From a checkpoint of a small transformer trained on Wikipedia.
Size: 10 layers, width 768, 12 heads of 64, MLP 1344 GeGLU, vocabulary 10962, 63M parameters.
Training: a variant of Muon for these matrices, 504M tokens, 8490 steps.
Each number is 128 + 24 x the weight over its row's rms, rounded and kept within 0 to 255. Layers, rows and columns count from 0. The size above them is the row's rms in percent of the matrix's.

# layer 5 MLP up, 1344x768, rms 0.0627, rows 0-104, columns 128-191
size [102 100  99 109 104 104  99 103 100  96  81 100 128  98  97  93 107  97  92 111 110 105  94 101 101 103 104  95  89 105 108 111  87  88  97  90 103 116  72  86  97 112 102 104 102  99 100 109 102 104 100  98 101 105  83  95 100  96  92 105 104 105 101 100  94 102 106 109 101  94  97 104 108 102  57 100 105  96 104  85 104  98  94 107 100 103  96  94  98  91 104  96 103  98  91  71 115  90  67  96 102  96 109 102 102]
[[116 127 173 182 140 180 108 147 116 136  89 106 151 147 158 137 137 157 113 150  92 106 134 119 124 140  96 101 147 124  87 110 128 125 121 130 114 122 171 131 124 132 133 118 121 107 135 104 119 112 140 145 127 183 134 153  95 181 124 123 103 151 140  76]
 [185 139 110 115 152 104  98  97 110 141 143 125 110 150 149 120 103 142 131 111 161 154 151 134 148 169 174 115 120 138 197 113 154 140 103 155 112 151 118 160 133 143 120 105 114 108 137 144 121 120 147 120 151  99 164 113  98 164 135 117 138 123  82 100]
 [ 96 160 156 128  90 118  78 151 123 114 137 189  82 117 138 127 100 167 127 122 119 133  99 136 151  93 126  89 161 151 153 130 152 144 130  95 141 130 155 161 156 141 191 169 164 150 108 115 106 118 184 111 119 127 148 108 149 114 130  99 109 145 148 120]
 [129 116 170 181 157 102 125 150 118 139 124  98 140 149 161 141 104 106 100 149 121 126 132 154  86 101 123 159 133 130 121 131 160 111  97 124 100 178 129 175 152 109  90 113 114  97 153 148 119 122 109 126 129 162 147 116 101 146 134 136  91 111 134 161]
 [168 162 124 149 169 134 136 100 146 119 134  95 171 155 136 131 109 130 117 109 133 122 132  77 140 146  99 131 172 134 140 108 169 135 159 149 119 141  77 140 121 136 131 150 132 152 101 139 123 140 114 132 118 138 167 135 127 114 157 124 148  99 137 155]
 [101 127 120 169 158 127 123 146  93 101 117 140 116 124 148 125 149 152 147 166 140 116  98 127 114 147 180 163 118 160  81  81 124 156 134 116 144 148 119 106 149 155 147 143 108 124 132 144 107  99  96 102 134  80 153 136 159 116 160 150 126 123  87 149]
 [127 121  72 112 148 142 111 165  98  86 155 108 100 134 150 130 119  96 100 134 152 136 103 162 126 157 139 115 105 147 149  82 140 114  98 127 150 106 158 104 110 156 142  78 109 146 156 170 118 111 108 144 137 190 149 120 140 147 101 135 130 149  85 134]
 [ 96 119  96  81  91 105 126 128 135 167 121 127 163 165 172 104 110 118 131 174 145 115 142 166 125 127 138 111  89  86 124 162 140 123 115 166 182  98 115 127 139 132 159 120 132 101 148 126 135 143  70 131  95 171 164  99  93 118 137  89 141 137 164 146]
 [150 134 126 146 125 107 127 103 110 106 156 138 133 160 144  91 123  93  48  86 156 105 147 136  54 153 168 112 179 128 119 102 172 125 110 198 153 143  94 184 152 148 132  76 134 129 176 142 139 123 116 134 159 128 167 115 117 126 157 130 175 102 122 147]
 [ 62 116  90 159 144  97 144 150 168 141 147 138 120 150 123  92 148 120 140 120 144 112 114 101 138 133 106 146 175 105 131 145 113 147 131 128 115 110  98  99 106  81 130 153 121 169 161 184 134 156 123 146 189 121 126 101  96 109 136  98  73 177  92 120]
 [145 137 119 109 125 147 135 195 120  99 124 112 129 135 123 137 125 181 185 142 123 151 144 119 110 105 155 139 152 109 146 124 123 149 131 133  92 101 135 155  83 118  94 130 141 162 166 122 153 162 137 142  97 116 118 143  89 103  94 115 172 110  82 118]
 [122 143 139 132 123 127  95 133 114 143 107  96  77 124  93 160 128 116 143 102 128 107 140 152  84 137 138 103 133 132 145 121 157 145 131 118 133 145 189 150 111 152 144  81 102 142 117 119 148  70 147 117 147 114 126  86 121 145 136  89 126 102 106 132]
 [107 140 162 113 149 203  85 172 132 139 143 168 122 123 135 117 108 104 117 146 125 138  93 129 115 135 100  76 132 161 120 106 156 137 143 121 154  99 175 124 131 152 131  94 147 116  92 146  84 133 132 134 134 110 133 149 102 119 145 128 159 154 150 123]
 [134 111 129 137 124 155 132 150 149  98 122  95 141 150 120 157 107  98  45 135  84 132 126 176 129 143 137 121 112 138 108 146 163 132 118 163 116 139 124 150 138 101 121 135 160 163 131 144 142 109 133 154 144 134 131 150 109 127 117 108 130 139 143 169]
 [151 134  93  98 100 161 103  91 133  96 173 118  78 144 124 123 103 134 100 152 102 135  65 157 138  93  94 100 146 101 113 117  92 137 137 127 107  98 119 109 116 147 130 113 158 143 114 135 107  94 145  77 112 175 158 111 169 164  53 112 114 141 153 106]
 [137 140 172 148 183 128 140 174 152 161  92 132 120 101 126 124 110 170 130 147 168 123 159  96 149 107 145  80 129 144 121 160 124 132 112 150  99 137 147 126 106 114 110 123 145  77 115 109 141 101 139  98 142 129  92 117 104 130 136 135 132 132 100 138]
 [ 71 159 147 140  97 153 114  98 139 134 132 157  96  97 123 113 119 109 168 119 124 163 151  90 146 118 139 190 115 142 175  99  74 119 122 128 133 147 120 151 126 127 139 150 127 120 128 159 112 113 131 115 122 147 161 156 120 150 125 120 130  89  90 119]
 [115 128 171 136  94 149 139 152 140 131 108  89 145 119  95  84 141  85 108 137 101 155 156 157 126 143 158 146 136 140 166 143 116 137 164  96 152 125 109  82 144 113  82 111 130 135 111 152 109 146 159 140 112 155 129 116 155 140 165 158 143 108 130 122]
 [153 121 122 139 100 120 160 134 130 158 142 136 152 125 113 101 152 144  97 121 151 118 127 147 165 146 163 158 156 112 126 164 118 149  99 131 145 151 133  97 108 128 116 134 130 150 113 135 124 138 132 142 132 147 131 105 108 123 130 164 150 134 135 141]
 [128  94  95 148 120 103 134  75 150 150  90 158  85 112 127 117 115  81 112 118 123 129 125  84 147 116 115 139 139 144 110 169 147 155 121  76 139  70 126 104 156 133 124 111 131 134 146  90 103 128 154 115 151 127 126  89 135 119  61 101 196  97 133 106]
 [114 132 168 117 163 118 118  90 154  99 130 148 111 140 151 113  95 166 133 129 153  76  87 104 104 124 135 146 115 133 157 134 144 100 156 165 128 116  93  98 108 129 127 143 149 111 111  84 118 154 111 137 120 129 106 154 127 132  83 106 117 101 164 110]
 [129 111 110 101 117 150 133 138 139 111 168 114 190 109 140 120 142 171 124 181 100 128 132  79 145 118 138 100 109 107 127 147 151 179 144 146 104 122 153 162 128 141 127 145 118 112 137 123 136 117 155  88  84 131 119 116 102 122 120 164 124 114  93  96]
 [ 95 118  92 145 113 139 162  91 117 121 111 110 128 125  84 127 112 129 160 107 137  99 165 128 138 171 100 127 111 131 118 137 119 128  68 147 136 137 130 130 120 151 161 131 168 135 125 125 128  97 119 110 105 125 103 164 140  94 120 116 126 141 122 139]
 [123 144 117 160 133  64 116 147 124 133 145  90 112 124 122 136 152 148 124 130 151 100 145 121 138 141 155 125 135 122 159 137 144 137  91 115 120 128 124 127 137 164 168  72 101 159 123 117 114 170 117 114 128  83 147 119 115 109 139 101  83 117 113 119]
 [158 133 125 151 107 117  96 100  98 130 130  96 100 126 178  98 161  80 165 184 119 130 141 119 106 140 144 136 149 132 143 138 112 164 124  99  93 117 140 141 116  96  90 159 107 122 123 118  99 145 153 154 169 159 112 106 154 158 135 157 129 143 127 150]
 [187 137  94 143 112 149 150 109 134 153 116  96 136 148 161 141 135 144 110 156 147 118 110 123  97 108 133 132 123 176 160 119 133 162 152 130 160 125 127 102 151 124 143 132 151 185 153 118 135 147 111 138 164  92  80 135 146 160  98 126 106 112 115 120]
 [128  94 104 139 161 154 150 160 139 126 109 124 147 136 132 115 110 152 110 117 135 102 161 103 100  85 115 129 135 110 147 129 111 118 137  99 124 144  86 100 123 151 135 129 163 146 168 101 127 143 172 121 138 143 127 142 130 122 130 133 109 131 129 127]
 [101 121 158 103 157 141 122 100  82 122 113 164 109  97 138 103 112 127 113 125 143 102  80 150 145 130 121 123  92  97 110 152 133  82 151 150 146 125  97 172 157 137 152  88  98 122 116 144  90 118 127 147  67  99 127 141 142 137 160 188 116 146 158 131]
 [137 172 160  95 122 102 171  78 171 127 145 118 112  92 150 133 154 133  91 130 147 171 119 142 120 148 146 155 118 188 145 120 121 161 135 154  56  85 116 139 138 148 129 164 136 119 145 130 135  99 119 110 118 149 153 169 111 135 122 132 122 122 183 116]
 [144  97 100 185  87 147 109 144 110 184 141 168 100 134 137 123 113 115 139 166 143 127 164 106 127 119 105 127 119 125 111 126 145 108 137 127 122 174 158 138 161 131 120 107 142 168 104 122 143 120  61 176 133  91 155 143 166 136 134 120 159 167 146 124]
 [ 80 125 162 153 131 141 135 148 137 136 124  98  84 116  99 109 131 160 130 108 119 126 129 128 124 147 121 132 168 141 154 135 129 109 124 146  89 105 129 111 122 113 151 151 114 129 152 206 142 131 141 118 126 119 123  71 134 145 154  81  96 133 107 135]
 [159 110 104 112 126 128 138 141 123 112  98 103 113  94 128 120 122  79 144 176 105 130  91  64 138 126 126 150 130 140 108 132 114  96 126 151 104 140 137 140 133  88 169 143 122 107 175 161 142 121 120 175 149 139 102 124 135  97 111 146  98  74 152 133]
 [157 123  74 135 130 108 131 131 146 135 128  88 135  92 111 147  97 105 105 148 151 108 100 100 146 127 138 107 121 151 138 137 170 138 130  86 147 127 135 115 112 106 145 162  91 106 100 119 109 132 171 136 116 143 159 107  96 104 129 142  87 134 104 181]
 [116  95 107 128 162 101 153 145 104 147 105 151 115 138  89 150 101 128 127 136 126 156 114 123 154 127 131  85  81 138 114 123 105 130 126 152  98 153 153 152 119 175 133 117 133 155 157 124  86 144  93 140 144 100 150  93 130 148 143 147 128 149 131 177]
 [134 137 118 148 113 152 114  94 141 114 159 173 151  73 136 145 130 152 155 118 106 155 125 101 109 138 120 131  86 151 172 122 135 115 114 131 149 138 111 117 123 145 145 116 108  99 141 120 100 143 114 154 119 154 166 136 124 134 126 127 124  87 122  87]
 [130 126 144 121 124 129  76 154 145 132 116 113 128 123 117 111 154 126 113 111 144 114 114 138 114 128 180 188 140 135 172  92  89 115 117  48 136 126 155 165 131 132 116 136 116 168 108 141 161 123 138 141  92  90 117 133 118 147 109 128 154 130 120 100]
 [126 151 105 102 145 101  92 107 153 154 108  91 102 140  63 107 169 124 119 131 101 104 102  85 169 132 142 139 108 138 122 129 144 124 146  92 128 134 110 137 118 136 123 130 112 125 109 159 150 136 138 128 118 170 149 108 173  87 128 150 122 209 100  79]
 [125 142 135 100 122 157 109  78 125 103 119 147 120 107 136 146 119 101 175 130 137 145 130 129 105  91 128  79 101  23 147 140 122 132 119 118 145 130 134 176 131 151 120 132 116 157 138 130 149 132  86 164 132 131 115 154 121 114 136 104 131 128  92 119]
 [152 117  77  91 132 144 137 159 112 144 141 128 107  81 145  78 148 139 122 132 116 117 129 112  79 178 118 153 123 122 160 108 122 135 132 131 135 129 166  87 107 126 124 146 142 124 128 110 124 148 101 117  98 138 103 112 161 129  77 114 102 156 136 175]
 [128 136 135 135 104 185 105 136 138  92 109  73 184 154 119 159 115 118  71 136 125 123 128 162 152 144 121 146 120 103  86 127 115 110 133  66 122 125 109 155 124  97 163  97  85 101 161 126 119 155 121 113 174 136  97 136  82 127  56 126 107 131  87 141]
 [103 116 139 139 117  90 133  81 148 143 157 140 105 106 105 158 115 135  93 122 171 101 156 134  99 105 156  96 133 101  98 131 131 178 103  94 132 156 142 134 151 162 126 112 103 126 132 133 154 134 159 135 168 131 141  87  85 112 100 142 148 132 148 127]
 [146 128 115  95 121 150 139 113 127 131 127 157 124 118  59 129  98 157 108 158 131 125 150 130 117  93 111 112 101 132  79 149 168 144 155 113 121 140 129 102 127 134  83 139 167 163 122 130 118 101  85 121 150 154 150 108  74 131 116 131 129 178 142  89]
 [115  83 132 133 111 119 155 109 122 139 141 110 155 152 127 129  95  92 139 130  92 103 120 126 156 100 163 152  91 116 195 140 117 154 100 119 146 133 113  97 113  90 100 129  71 159 138 107  97 104 108 139 116 144 167 171 102  92 149 127 119 136  96 115]
 [141  87 146 116 148 148 108 118 102 159 113 151 159  95 193 126 168 164 119 116 150 134 131  93  81 130 127 129 130 151 172 131 117 160 106 142 120 115 158 119 149 130 127 131 146 113 133 161 115 140 157 122 147 154 121  96 174 105 102 108 112 129 128 103]
 [140 100 165 150 127 108 155 111 138 139 138 108 106 121 131 131 120 108 136 107 148 150 116  90 106 137 161  84 134 157 125 145  91 114 147 137 195 145 120 130 117  64 158 136 142 111 158  98 149 133 132 151 138 162 111 114 124 133 145 115 119 152 166  89]
 [145 135 117 117 138 106 126 161 140 120 130 159 125 168 153 121 120 111 136 115 112 106 121 127 175 167 173 155 112 166 134 186 151  86 109 126 128 101 152 113 120 135 176 143  80 108 119  97 116 116 120 145 146 129 169 126 117 171 111 104 122 104  77 129]
 [103 110 136  90 131 117 106 131  98 104  83 107 130 153 171 137 147 129 164 107 101 120 139 119 156 126 138  95 148 129  94 115 122 163 141 164 178 112 123 133  70  93 135 105 147 136 107 135 146 137  90 153 146 146 129 123 135 112 175 147 143 190 179 138]
 [138 114 137 107 150 152 125 169 125 142  91 146 146 118 135 123 169 140 146 107 160 153 130 124 148 142  82 133 107 118 135 142 132 134 140 131 142 125 138 116  47 153 118 110 110 139 107 129 116 165 116  91  93 169 114  88 127 150 115 124 103 140 176  98]
 [148 116 144 142 143  84 142 152 171 127 114 137 157 161 159 100 133 158 138 154 196 153 100 168 132 112 146 139 201 134 140 126 145 172 147 160 169 134 154 126 159 133 143 166 166 127  80 127 174 123 119 137 141 109 114 110 161 123 117 117 118 150 119 172]
 [ 87 129 107 117 109 100 144  98 140 145 132 138 115 144 106 100 135 165 105 101  94 132 164 142 173 118 123 140 139 122 130 123  99 133 125 141 137 116 125 137  97 149  95 149 142 102  87  77 141 129 119 104 113 119 120 123 151 153 119 138 132 148 135 118]
 [106 173  90  81 135 120 161 115 159 103 160 107 129 148 129 124 139 110  69 150 157 162 107 111  91 173 118 110 146 146 109  89 163 109 118 130 172 144 133 160 148 113 151  94 150 139 134 127 151 128 104 164 114 127 114 152 105 137 111 148 103  97 152 156]
 [157 134 151 103 149 117  81 148 118 157  85 111 130 157 154 112 124 155 137 132 154 126 141 144 164 124 148 145 117 132 122 133 131 131 149 146  89 104  84 173  98 169 152 123 141 155 126 131 117  75 165 134 115 113 158  72 121 132  97 138 143 126 122 137]
 [154 154 106 148  92 153 134 127 145 105 114 158  96 130 134 135 114 123 139 110 143 124 141  94 155 164 130 105 164  84 174 151  87 117 103 115 139 124 100 138 121 130 162  86 110 139 115 130 187 151 176 124  91 150 140 164 143 109 123  96 152 160 153 152]
 [163 127 123 136 106 136 124 122 108  79 143 113 162 167 132 120  97 175  95 107 153 154 146 108 123 111 114 164 133 109  94 167 135 127 114 142 106  99 116 134 117 158 147 172 166 105 140  69 107 168 137 100 164 106 115 127 152 165 166 147 155 130 144 143]
 [142 167 141 135 164 118 102 162 141 132 181 172 136 131 132 148 132 104 153 147 106 142 129 140 135 107 104 101 138 131 122 121 103 116 130 148 131 103  97 120 109 173 158 116  98 172  99 142 142 121 111 117 121 120  90 131 134 112  73  88 177 134 146 119]
 [151 121 109  93 163 137 100 119 143 122 108 106  71 118 121 132 163 144 108 118 102 125 109 118 114 117 120 108 133 126 115 156 126 108 185 118 154 119 127 197 144 177 150 149 103 111 122 140 120 163 119 104 147  93 183 155 134 157 164 131 131 112 135 115]
 [116 165 133  83 126 150 135 101 118 107 106 118 133 152 117 171 149 119 108 117 138 120 145 140 161 158 142 151 155 140 148  94 134 158 111 150 150 150 133 133 111 181 114 154  77 159 143 119 133 175 150 130 120 182 102 139 148 143 118 157 129 126 167 163]
 [130 112 116 133 165 132  82  99 126 116 124  91 135  74  85 140  80 126 147  93 123 158 131 125 138 131 130 107 151 130 125 153  92 165 117 115 112  81 130 141 131 145 130 163 152 124 119 109  99 106  99 137 136 178 161  77 150 143 140 125 173 120 158 105]
 [ 83  90 140 147 175 156 122 118  89  90 148 126 106 109 137 130 119 164 146 130 152 118 128 104 106 145  91 130 154  60 112 122 118 120 129 147 122 160  96 155 107 144  91 131  99 151 109  96  99 137 131 124 120 119  68  86  94 132 113 133 121 142 131  85]
 [131  90 103  96 165 145 145 148 127 122 153 116 102 167 122 136 111 117 105 139 157 138 143 104 163 134 133 115 146 121 152 124  96 103 146 121 126 113 168 120 115 115 150 122 147 132 115  99 147 159 113 168  67 127 128 137 186 109 112 179 113 126 102 105]
 [137 104 152 135  81 145 163 130  89 169 148 136 142 148 112  68 119 144 112 139 144 154  97 104 125 135 153 122 111 114 140 100 126 131 124  85  77 121 159 122 117 169 128 139 170 168 143  93 161 100 132 114 136 107 118 132 155 135 187 160 155 134 128 143]
 [152 134 128 110 138 123 108 122 136 175 124 127 126 140 148 130 114 164 124 163 159 112 130 123 144 149  98 151 126  97  79 140  94 162 110 112 111 117 111 118 177 109 130 114 112 109 191 138 127 103 123 135 103 155 105 133 138 111 105 112 124 130 132 128]
 [128 136 108 135 113  80 161 104 125 121  80 117 138 132  81 102 155 135 123 155 137  99 111 103 134 162 103 102 136 133 126 130 109 139  94 171 110 117 144 132  73  80 156 141 108 166 164 102 156  94 140 100 127 107 149 155 136 161 105 177 149 126 122 126]
 [110  88 124 160 125 118 138 157 131 135 104 114 138 122 119  97 148 133 112 108 133 150 100 118 181 127 103 110 104 132 139 117 105 121 101  99 152 128  91 123 109 128 140 117 134 123 136 148 124 148 138  96 109 110 134 173 146 137 105 130 196 111 123 133]
 [200 141 104  91 133 127 103 122 121 164 119 129 114 160 121 126 116 148 141  95 125  98 175 143 129 145 111 150 122 110 142 130 157 143 146 132 163 129 114 124 105 139 107 129 123 115 162 180 153 120 146 130  98 121 104 161 116 122 103  87 150 115  88 124]
 [141 113 142 126 123 123 146 117 125  95 118  72 119 132 110 119 124 134  98  81 125 144  66  98 123 146  96 137 121 135 157 141 117 151 127 134 106 143 142  94 133 118 121 167 135 138 115 170 121 127 150 130  97 162 142 106 140 116 121  93 115 125 144 110]
 [130 118 135 124 131 157 145 167  98 108 125 151 129 106  92 109 105 150 118 158 125 163 111 139 147 103 133 182 100 147 102 102 166 137 158 104 129  90 131 115 134  56 131 127  81 138  96 119  97 121 111  88 120 149 131 166 107  96 147 152 119 175 143 177]
 [146 134 126 129 144 168 122 149 144  75 158 149 155 108 100 133 137 149 138 123 154  82 120 152 119 150 156 115 155 122  98 105 131 133 123  92 100 110 156 116 114 171 128 129 124 104 107 125 127 150 133 109 115 138 133 121 175 138 150 177 137 161 157 107]
 [179 126 113 115 153  84 111 146 116 111 125 130 162 154  71 124 141 163  90 161 173 145  89 164  85 130  87 108 124 181 133 117 121 163  86 158 134 131 114 135 127 107  96 125 126 145 157 187 128  95 161 102 103  93 137  90 111 102 114 119 112  91 105 151]
 [104 102 125 120 129 137 142 108 118 142 178 141  94 146 169 156 176 164 126 129 165 148 149  87 138 101 145 147 104 134 135 143 152 139 138 110 112 173 115 141 146 148  88 149 131 176  97  94 143 143  89 137 117 189 135 154 126 149  94 110 160 139 158 127]
 [107 122 121 116 103 124 171 116 112 100 118 169 126 141  82 124 126 111 205 153 166 109 106 139 139  80 111  94 167 170 100 174 107 152  95 129 153 141 159 104 116 120 108 141 162 146 165  81 124 150 126 147 121 118 106 141 126 127  88  98  91 159 161 103]
 [ 92 107 125 199 115 106 114 159 158  92 132 135 166  92 138 159 143 148 104 136 110 115 126 106 149  90 106 115 126 145 126 135 176  95 144  75 102  96  93 114 133 119 108 112 117 102 131  96 106  99 111 153 119 139 136 125 162 121 130 148 122 131 129 154]
 [ 99 140 126  84 119 124 133 131  78 103 121 144 119 117 124 121 100  91 112 123  90 115 118 128 124 101 101 111 145 133 110 104 141  91 101 112 149 127 112 115 148 149 148 128 170 115 120 129 151 144 156 133 180  99 123 136 144 190  45 152 135 160 134 168]
 [160 121  86  60 111 115 119 136  93 121 113 145 112 144 112 181 100 120  93  90 124 117 141 125 150 131 161 151 139 169 127 164 118 149 100 128 145 147 146 127 149 123 141 108 142 129 135  95 100 128 152 148 157 107 112 107 182 145 156 125 118 137 120 111]
 [113 163 101  94 120 142 108 154 142  98 131 145 114 152 160 132 138 142 137 124 137  90 145 145 142 148 167 119 107 124  94 121 155 120  95  74 127 133 141 136 129 147  99 128 122  71 133  97 103  94 139 149 164 106 158 114 134  66  73 117  80 151 152 141]
 [102 134 118 140 136 155 126 144 152 103 135 110 148 155 150 132 131 109 141 126 130 103 108  99 138 149 100 146 130 141 127 135 141 129 145 158  99 125 170  94 129 104 148  89 112  85 135 121 127  98 148 152 106 140 147 122 143 152 121 120 130 155 143 136]
 [111 134 121  89  68 127 184  93 128 123 119 143  69 115 119 159 124 136 158 139 136 127 146 139 125 114  73 114 138 145 128 171 143 131 132  79 121 118 100 106 126 117 113 122 181 135 157 101 133 119  89 162 105 141 127 107  68 113 123 162 139 129 124 135]
 [103 147 161  91 137 157 132 165 140 124 106 134 130 166 150  82 102  98 104  92 122 103 100 173 140 122 196 115 134 123 123 105 110 153 142 112 112  99 119 136 112 142 113  94 154 123 110 117 122 151 144 116 146 139 124 124 114 155 104 145 124 145 133 148]
 [155 100 120 114 156 125 133 183 160 116  95 155 106 146 116 145  93 121 140 108 143 130 143 122 139 129  93 141 166 149 108  84 150 117 138 167  83 134 134 140 132 129  95 125 125 137 103 158 100  79 125 151 144 105 146 118 125 133  89 171 154 131 129 138]
 [130 107 120 168 125 138 149 164 148 124 126 127 174 103 119 132 136 153 172 110 151 131 112 115 138 158 141 170 170 147 158  84 153 138 144 138 153 116 175 106 112 133 137 147 140 120 140 141 149  95 150 134 143 114 166 141 117 138 118 129 140 142 103 121]
 [144  80 151 124 102 126 131 161 128  54 129 121 146 100 143 158 172 132 138 123  85 125 107  80 131 121 156 104 203 163 155 154 102 124 115 133  90 163 130 127 163  58 148 139 119 131 120 114 125  98 146 170 116 172 108 138 104 129 122 162 135 152 134 114]
 [134  95 129 153 129 145 110 140 101 179 125 105 125  97 106 137 147 194 147 143 132 170  89 134 124 157  92 169 121 100 139  94 167 130 134 125 112 152 111 121 130 102 130 133 165 128 118 114 109 130 126  76  86 134 153 112  89 122 168 120 121 115 111 118]
 [167 126 173 136 104 115 121  80 118 108 139  73 106 143 202 145 146 104 131  80 101 103 160 105 124 111 142 144 121 117 140 142 119  90  87  85 106 110 129 159 165 136 159 105 128 109 101 126  87 128 103 162 161 136 143 115 165 119 136 170 139 137 141 103]
 [163 109 114 138  79 150  70 181 134 158 112 149  92 155 110  77 181  80 121 106 155 115 122 154 151 127 109  92 110 114 159 142 118 147 131 144 122 136 123 129  97 194 167 141 105 142  97 147 122 134 123 160 141  99 179 124 171 136 152  71 120 127 121 118]
 [165 147 160 113 148 118 124  94 127 120 120 142  97 126 133 130 103 167 155 175 115 147 161 112 122 116 126 116 118 134 116  74 146  91 157 113 127  93 117 108 155 147 137 134 109 139 143 118 134 151 145  86 119 128  99 133 123 100 146 169 129 133 126 111]
 [124 178 151 104 120 131 168 138 132 138 134 163 129 127 125 138 169  93  72 140  91 108 128 135 153 143 143 140 108 105 169 108 136 147  91 135 128  72 122 155 178  90 147 126 114 132 123 142 141 152 116 111 141 174 132 118 166 152 150 126 149 116 156 160]
 [116 131 136 112  90 117  81 124 140 138 105 153 132 120 134  56 139 134 130 156 137 111 125 132 126 141 136 138 134 127 166 142 138 152 157 160 127 138 130 141 184  79 162 156  95 121 133 131 111 145 156 147 165 102 137  99 162  95  76 101 131 146 114 131]
 [170 133 131 155 112 122  90 109 129 147 124 123  99 123 102 120  85 149 103 165  77 143 107 162  94 149 135 149 134 106  60 178  88  91 135 160 189 127 138 108 134 138 115 113 112 128  87 122 111 102 103 131 147  93 123 117  98 143 138 149 141 124 128 166]
 [119 114  86  90 112 132 128 133 138 155 114 125 116 160 131 109 155 139 106 160 100 143 120 131 108 109 149 103 134 122 138 103 147  83 135  96 133 134 110  98 138  98 102 107 120 138 117 138 145 126 131 142 163 108  83 156 100 129  88 136 101 153 122 149]
 [152 171 124 111 121 130 127 111 143 101  92 142 141 117 131  99 159  83 128 128 144 150 117 107 124 113 113 117 141 121 139 125 154 165 144 146 120 142 129 119 135 101 150 149 140 144 146 118 112 141  75 105 132 164 137  89  74 141  87 119 152 132 142 107]
 [132 156 129 120 146 126 148 172  80 157 140  85  92 109 153 159  95 122 131 123 161 144 116  86 140 124 142 170 142 140 159 126 158 163 157 124 137 160 153 159 127 107 122 118 131 126 135 104 147 157 142 146 141 152 127 175 128  90 127 148 120 136 162 151]
 [103 147 161 136 166 115 106 104 121 118 182 156 111 137 106 131 115 116 115 145  74 163 137 159 177 147 139 144 135 139 141 126 130 119 121 134 115 137 150 135 130 140 188 113 106  99 103 104 141 139 130 109 103 159 126 143 105 120 116 101 138 167 111 129]
 [129 109 138 145 122  90 135 114 158 131 153 169 107 151 113 184  82 144 107 124 106 152 121 100 153  89 149 122 102 131 149 170  98 102 160 124 139 136 156 150 151 130 100  93 126 106 133 148 161 138 142 142 136 109 138 134 117 172 153 133 128 149 112 122]
 [155 139 144 133 130 160 120 108 145  98 119 117 117 148  99 111 147 119  55 130 131 112 109 143 128 123 107 170 100 175 146 106 100 101 142  58 170  93 128 173 153 154 116 124 147 141 126 101 125 122 148  91 100 141 170  89 170 148 112 122 143 116 114 135]
 [149 117 134 169  98 111 121 113 130 114 155 107 138 109  74 140 154 137  92 111 154 107 150 111 129 128  82 127 107 129 155 156 140 114 185  90  89 150 108 147 120 135 105 128 104 126 107 147 169 115 146 133 126 157 101 140 158 100 121 115 145 133  76 105]
 [171 109 156 131 133 143 110  96 113 102 141 141 139 141 113 100 125 145 130 164 109 138 141 120 103 152 143 112 106 123 150 152 139 211 103 123  97 116 149  64 106 119 155 157 122 149  51 144 108 166 112 132  82 103 181  94 184 169 119  72 135 134 142 178]
 [155 140 158  90 105 109 128 102 181 129 127 126 117 166 136 144 137 169 117 119 112 106 101 114 138 105 126 116  92 162 145 115 126 171 179 136 128 155 117 100 126 128 121 112  94 107  95 102  93 142 124 127 174 111 175 141  91 138 175 115 135 115 123 141]
 [ 75 108 101 150  94  64 148 134 142 102 150 142 155  91 145 136  68 117 176 120 124 114 151 145 121 132 176 148 104 110 141 161 110 183  73 146 127  92 167 155 142 133 152 178 143 119 148 116 123 106 130 120 144 142 102 127  94 149 163 100  99 168  78 123]
 [123 192  52 140 109 116 116 148 125 180 109 167 126 169 124 155  86 136  99 168  81 128 141 115 152 124 120 118 136 124 102 149 134 124 113  92 121  97 123  99 112 113 117 114 118 149 117 155 128 128 122 136 165 102 113 144 101 121 158 145  96  91 166 177]
 [132 112 148 163 136 117 133 143 102 132 117 130 113 138 155 120 121 163 143 160 146 124 154 117 154 104 147 135 129 155 113 113 138  91 121 108 158 133 150 133  86 137 100 116 117 142 151  90 151 128 114 125 113 181 106 104 158 111 119 135 118 148 132 114]
 [110 136 113 113 136 108 165 126 132  68  93  98 129 133  77  91  82 105  85 134 118 102 113 130 129  92  96 163 131 144 144 101 155 146 140 146 138 115 151 150 133 148 146 211 155 151  96 155 117 147 144 109 132 156 131 148 172 137  87 113 105 139 174 125]
 [129 139 144 151 113 107 144 140 141 129 139 129  97 159 136 123 186 121 151 120 113 145 113 122 134 125 120 111 139 117 117 136 139  99 157 105  86 197 138 110 108 128 124 138 113 151 122  86 163 149 131 143 122 117 122 154 182 157 128 126 118 111 141 169]
 [119 128 109 134  94 126 116 137  62  79 142 148 134 147 138 124 128 106 148  95 153 102 146 112 120 103 101 118 147 109 161 116 155 122 104 168  93  85 151 114 127 100 110 112 143 169 155 142 111 175 114  65  97 159 126  98  94 106  93 142 133 154 163 130]
 [158 140 106 133 114 156 147 131  97 147 117 103 150 102 157 163 103 148 124 128 138 129 163 155 108 145  98 166 163 136 166 167 129 159 131 114 142 140 102 135 149 123  99 106  89 110 155 138  86 154 114 137 102 120 132  81 108 133  98 179 137 149 113 116]
 [149 122 132 161  77 131 133 136 134 155 120 127 161 119 135 128 171 144 165 114 133 120 144 140 151 115 119 125 104 139 122 160  98 155 140 120 149  92 133 137 131 125  99 162 121 130 134  93  71 135 149 177 126 139 114  84 199 114 149  81 168  93 161 115]]